{
  "num_hidden_layers": 15,
  "hidden_size": 256,
  "num_attention_heads": 2,
  "num_key_value_heads": 2,
  "head_dim": 128,
  "intermediate_size": 1024,
  "vocab_size": 8192,
  "hidden_act": "squared_relu",
  "norm": "rmsnorm",
  "norm_place": "pre",
  "norm_eps": 1e-06,
  "positions": "rope",
  "rope_theta": 24700.0,
  "rope_fraction": 1.0,
  "qk_norm": false,
  "attn_scale": 0.0884,
  "bias": "none",
  "tie_word_embeddings": true,
  "parallel_block": false,
  "extras": ["local attention windows", "paired heads", "shifted keys", "gated attention", "value embeddings", "hashed n-gram embeddings", "a smear gate", "learned residual scales", "capped logits"],
  "init": "orth",
  "init_std_qkv": 0.031,
  "init_std_o": 0.0385,
  "init_std_up": 0.0444,
  "init_std_down": 0.0444,
  "optimizer": "muon_hyperball",
  "learning_rate": 0.00747,
  "beta1": 0.95,
  "weight_decay": 0.0,
  "lr_head": 0.01,
  "max_grad_norm": 0.5,
  "warmup_steps": 200,
  "schedule": "wsd",
  "decay_fraction": 1.0,
  "decay_shape": "linear",
  "final_lr_fraction": 0.05,
  "batch_tokens": [65536, 131072, 196608],
  "max_seq_len": 512,
  "doc_mask": true,
  "train_tokens": 751400000,
  "max_steps": 6334,
  "dataset": "wikipedia_en"
}
Each number is 500 + 40 x the weight over its row's rms, rounded and kept within 0 to 999. Layers, rows and columns count from 0. Numbers have three digits each. The size before them is the row's rms in percent of the matrix's.

# up: layer 7 MLP up, 1024x256, rms 0.0444, rows 986-1023, columns 64-127
# down: layer 7 MLP down (transposed), 1024x256, rms 0.0444, rows 986-1023, columns 64-127
up986 095:518490482504501542550490478498462480503511506489516515477496462513496561537488512520460446550507564473538523505550542495424507469493504462483521470503555512546522496456495479539531497516539525
down986 096:464549546446481520479546500469460511511517493479487430409508506546472506537466507468446490555565492477482538529497572486503532491426516515503461552490525553567517486549531527471493495612554525
up987 088:457487527508486453490429419515499456492485510499561479493472501482479437492486485432447483525552534478532462485455523558509419532491541429522532523446514509501399577455487552536500593455545551
down987 092:532467511453493468448491499612470559481534480504546455522506475500488520411479486438541487486494535464515498536518451451494449464466561555501516433474533505437588511500457467451524561508497456
up988 101:486493497499441533568454514470426564481507535488522526495525517516517486428538541531590495523452464545571498508474512489440464499551486526533559531462464505453536532458518522587479535547478492
down988 102:541456518512494500519478497567492487522541570564484538431493529482565536461570439527507560501482491495522520548493524562503507580572436440572491523529522510509457560478530497475449452496497523
up989 103:533490456510516476491464554493459492559553568482481480496466540495493540517513436502508378501592468476484488508483471435425478503413448429456497522485500516500576503533421561541491546498536471
down989 095:440558464520497510565545493539497426488510447466501480526542505511432495463506412486593548430504483577500518487466439503529418489529495530452463506550489553479429497561502507511494531447438488
up990 088:557542475533528510542527461448508538579519475492520607600472469467517440452517553493477446511435460513476505491528508535474477494469526466404501542520522480482463537538444523534509449524454540
down990 092:506469516544453557500508373511464477529462547501556533458581432467450479574496465439507478473397519517461543566539472487530487503544449520473517508534545481537490494605401505466507469472489491
up991 101:483462560493474475471473537571440519494431571606491551429475479507554508441497530528511446518547508466508478556390529486474588505553502542505488470483505459503513474445466528469501479527503497
down991 092:429497498563526536472505479490500516536458489541489486528479578587465511548514597489530491472488607503525437500430519577565521476460454477512503478484561526441490447482507504494493530490478446
up992 094:578501487450477510598508531528542494498477518467574538470517497418504403503538485459518569581543550420591487488454456510495466442547570400488494515509489512531577546478443540497495604500523480
down992 097:502489451577486551418519566438485539463485499493499532479485547537392499429541441481486524544479554507418438548555457519492473477528469477515476498494393466455529532487457448459477462529511605
up993 095:478514438510423447437506446498504524471529514505484454498473498480470491550497465609491448490491518544485514479518517434474553510548509453548519497529544589507512475483495498449540528502438390
down993 099:493466480522573513549457503445527542511524500475525523525506566522508470493399511483455499545504573473468548564492519458458538444636453487491505476478437529519498544427516489495571476506477470
up994 088:537519477530524499504438491488480488570544495556485532413457530508494472463476492434492578437418504523466510488523483459507541538515469532498516535543533561444550439511507546452551549502531481
down994 090:482457454490483475542443511478518572495519483539557566434591513476501514531564486488549532507535517550516470469520474461465468519490497569447494528485499564490478507513446574484510503454459504
up995 093:555523510503492526490527499474447496511484484546451447480523544513506461438496528507483546517513500523556497449468431497480506528510494461507523466431498473476451473461494477463475454580543469
down995 092:493463517540542509523549541457493444464472491486476515473545503559518492517511532521461465493500482503492563508516487542462525599507499405505385486562496493547468478562558494521485464513526467
up996 099:535450569510535450574538519436473519441537479514507476477493489437492468536444508494443505574527466508506499459475528454503496458491504518478447478433539548533453461547510507511472474445555554
down996 089:530469547437510476545530459478517484456457489542514448502441515560425487501548443563531536516534535460464488510476472494621512495481494452524550484532427471491534518449488467457571482466458461
up997 102:499524497492547447461547508491461498533445557513535515515547486474527576529537502523544463522514532447519408530451564429452500466553502511528564529564491515540582459500488510463477454473481499
down997 105:514505446494513462500527546431590551455568521469538533413497478489563494514534518556482465537573470433495427528523538447521549529523471412465468436549506493501439494505490483468484462553553517
up998 104:518512515497548468548478502572555450524533507532481555509462529511527491413505455492516605581519492544401528482508465454487471507499430551513447499531511508514494478519518474505488412525519517
down998 106:541457505488564547531476511572507447483469473477469490568473533495477515521508454502515425553525453511441532518437537588494511572506551469519427536527518551569489579487533535478511503521476543
up999 121:480574535521552425506559473510491530547517459500485532511514484500558459478443494494476502473518519479468520453530479530474491495511516526414573508522446574531452505491497487457507489463530547
down999 115:483511532549488501504506501520525461521553516516493444498493446548456489530550488553502486536520434445536433526468554494502480489462566534492534510557495492514483577461518482477539462446472458
up1000 107:496432529472491483497498502510581506474478513547532436570474479485528508526499469466521512478461505495432469493556486490452487502514484508562530472514467423536513530473505529517504422525478548
down1000 108:483531499519463541517481504548584549540590475530504481492512531544483494509533360522500537443510452422519477557498516550560462485477526428522548518555477435511512561499514422472442486496532576
up1001 106:538476478548520467514489533470483497511462500437524510496560547467492526476492483521525503592433502516547522454532450547466537563474517462510442497542490518466514429451441475559554521445477515
down1001 096:545439506455525448491432511514532513553488506447496441489542509480511455511478591444498460515534566504586441531501497463414526495501415488510524432509499551483456475470481434514502529473537526
up1002 113:582485497526551546516484418515505480552495469469552482541600471412581531569460499486512534497518559463524542480546489451444548458495472499558528482518420538556535517544497521444526461515476530
down1002 111:489466527568496510441470572391511538485473444536441520484494467534501534520511526420450465451561473517475538507490517496579529424521561449523445538478521463492482415518516444481550491530529561
up1003 108:477557509518485465486485559535549481447567523530499490546511528517495570448443463454503478511540445502507502446492542459510526500477483477513469522477462473491535507450436497506569470510460508
down1003 096:503496419539517495530546627529474538447505467474425533547524465486497441535497449559522528533494521531483492542537475487472473443478514527531560524585451493422519483435465499499489497572491545
up1004 113:466500507479464496584495494396483497467494512496484434495500472509511568488408506451599496468486521543427568525497544499502540455534572506431511497529488418509451508542475466493502472523499419
down1004 113:418556511543494554510447511452530489494483507457459431540553507500496504473481426556402512470553469483471471555529549467452515463488472528446516531466423479488505473489485456448529602524488516
up1005 068:492462516528519506472497530412506486517475493513533519449492526461553536457429547524462438511464510572593442459508557425507491463471557493486448478458506497491549466510520493519520492455540490
down1005 066:473501463454480475491515504558471518507505504492498489593508545516437516484522527469524531554522523451457469516503461464498518493490451502551476469508528456511477558543487532420467455428571550
up1006 100:510499576589504483476496471500439544478515493550485472497428445527504516483487498509556565496498475530552466448541546495509503436528493491499537488518458514475457512512505570592512513524579496
down1006 095:508561470480550499492509539549494539548498516474594504539453458521453501528577546538426460473533496505510515536553496511450508504484434476567520450474567528528560413439471486499485470480497513
up1007 103:472543550486566514468534493401517522544544497527546573509525452492524473465525464459536522522513539517478515436561515566488559500464433485521462539493481475522485462505479476526545492502563496
down1007 113:456504540502482499480523460528448477496477579479531493521541468505526525440532514412523486484540462551421475519419513474551565452361481521527528495443452488524555476528499514524538525492471506
up1008 097:468545476520457554533578509466538525554532507507549470449491499453512490408496559495489505499468461495526492493450476522538496534569521360492492562487484433523561501482514490514394494518550493
down1008 096:561515444529471473450499564475539525474476535550559478523500462365505457542499483467435527453449459526499540534423480500518548523482471457546437419456530490514465502500494438465510501557523427
up1009 098:514446459502527535531516481487448500508505552469414495543476541517395546562480617549516484558460564479502529464505460516460499454523499479540503498518507546563481506405526528479530403466379555
down1009 101:486530435405441544489501459474487498564467490546475530563514559503501515551474494457474489545489578497563460478448610474540476495575552452486500489513452445430460516493529493429539512515527507
up1010 109:502531520513546498531469529495587506611468524475538509475458596453450425511512513453443489426454480474448493490509584536525640511485527525523476459555461541448520486486479485429539518486520517
down1010 111:487506491489513436434552480509506468461446501526494458493514495457478555625525512488514492546439509566401511473498469492481509488553461537458556540500487465528492523565460505449524439448498543
up1011 127:477562520539498473520599425489447497536554443570508555532502505526536468334458469455542515444498498439472475490461426496478494553525515469565515482526510524521538553491487461484453543478500479
down1011 118:532581445475461396509499507507509546457459521514502587529483528536572477460506439504449465523493544549558478505542544488481540537518561467496560579468477463597543480545500495513483545525560413
up1012 102:492516539497499520534447462409513561483439543523566480449508469517470473508525541538545461546507532488575444497446455509482519484500537509448476498558542501471556369533458570463448500496505515
down1012 098:481481522438450405502535504507494507395535558520448555533519561582398510523544468532518455485507484480453537561470518564471444457442475440461493444447512557555471495531541490538501486496462482
up1013 065:459525468507489463506521429485446558550518536560435489503488512522542476455599475516491500490591573527421523435564500470516468488495500510453555465492490555524497459547564365502521452450469522
down1013 066:494482570482510542459524412532536434420463468475506527475500530483513520542522580502514553520547482414495522446538492496475495572472512462465478463496532489443425450517508579518451474500515539
up1014 118:560514460497510526471501470489458491498443494440463490536467560527472462376500449507510511539518515553585520521429525507478516422488480514484456496476463476520550502552528550505572525505486482
down1014 111:495500479513475562550538486504437520528502457509480561473505473468559553542512545559531473486544482452503469490442461500510514561503595521419473510497421478534556453488480487574584452507515551
up1015 101:518523490515465479480486563491499547528486584492501564489526472487493488448511420514470530529558462510533517562496427499573469500527505518530487503497501479496460520488489473469570515501477502
down1015 108:473493585524539485473495539510512482467557418521502447577540574579492519520464482497494427430493523497520504578515540429454525537512441434502525480504432482503515466471505512519435575434530482
up1016 101:510547489457467506462569462463443585486528495529520500468522469480521435495518508501595505476517579491564481516541515474484504492437464469550493487484507461452510518533497463462484558498521475
down1016 110:491532416519470513451506436514441502519510506483458472519476507488451520545495505459491463500538494470504441535455484439523521508505457452524471465482521529570468457415511512517535465536586474
up1017 092:510459440518482489479450561539569526551485476553460500648496454453496506568539473489492559477420430516473478480512462485452507481497530488531482512576518494420454501533488455454435502435525564
down1017 094:530505502515504512505516533492493506521551530495567507459488433462492491555474573458410515526548502481534432528565494507488508550460466449528534450509511549492420528468501497459445543482495489
up1018 101:537498480440498433501513561439465540492547507522444523453469504529446580436526448493484481451543489478440530498456504568455529406518498546556536466430546493521507465567460541510529509455492498
down1018 103:498448564470498531466535531426579479493526523534487572555527522509462490529496547449530481446514424457491510460450448464478512542442523517474540486546495555561534487518510541471524467501531554
up1019 107:539480439512529521509419407549504516513483450590458451591475473493512468426501464495542462493524505570509550470535488458509486496515557497484531520524495508504498510526494438527528519520480518
down1019 113:442502496553484471487456449510515562511489533509565497426528510544485506447517526448494542502523450462525504520538553527514510517509572515493498509559453512516527533426502476507480501548459470
up1020 101:566494506437472458565482521577522476540520552498466595465467544422514489495525524449440520587570544492516509512474500539488531501556507450471567492504530450470472588515474482426467548500540506
down1020 100:481529392420500465511526496549485467510511482539425444469452444524472485561509528519553630567496534455537532518522495516557463552525478470509596536616491492452528503579471508510437453499463518
up1021 123:459520598464441483511420524508537562449498514442484482481545521487567517515495471486530506481457546454445479505513488521509540457463514514496575513488503516513484513526578493504517477528487605
down1021 137:432406542456519513440508470513514467528487411436492509492495486460482482456486616542435564491489526536509490512568542571467502536500467455507504537445485484476506489566486548536451524453480514
up1022 104:491405508589569542453483458477498400609547427554490474526426494479486464523495506435435490572499517521458504457482488462534503496558487455430511507542511519432464475483438434552455530515492490
down1022 105:543491501476534471480509556551499481516447552533575441496529504531484513464498481520503523511612447446504496453445477413482496391541475494555532446518572418511490414505529434500485489480530520
up1023 111:459475496520516538503526524516492496508527564524498580533482513480531470435548485439534481503464422511472456514502552511562482456533531499458538492540557543434546424586570508456539521490475511
down1023 105:464503425460499454560428533452488481524541556516527490548502444559459503465513480513507464510504439462497520508451510495526557494472552487487528432459504555542431555593539447521560469519514486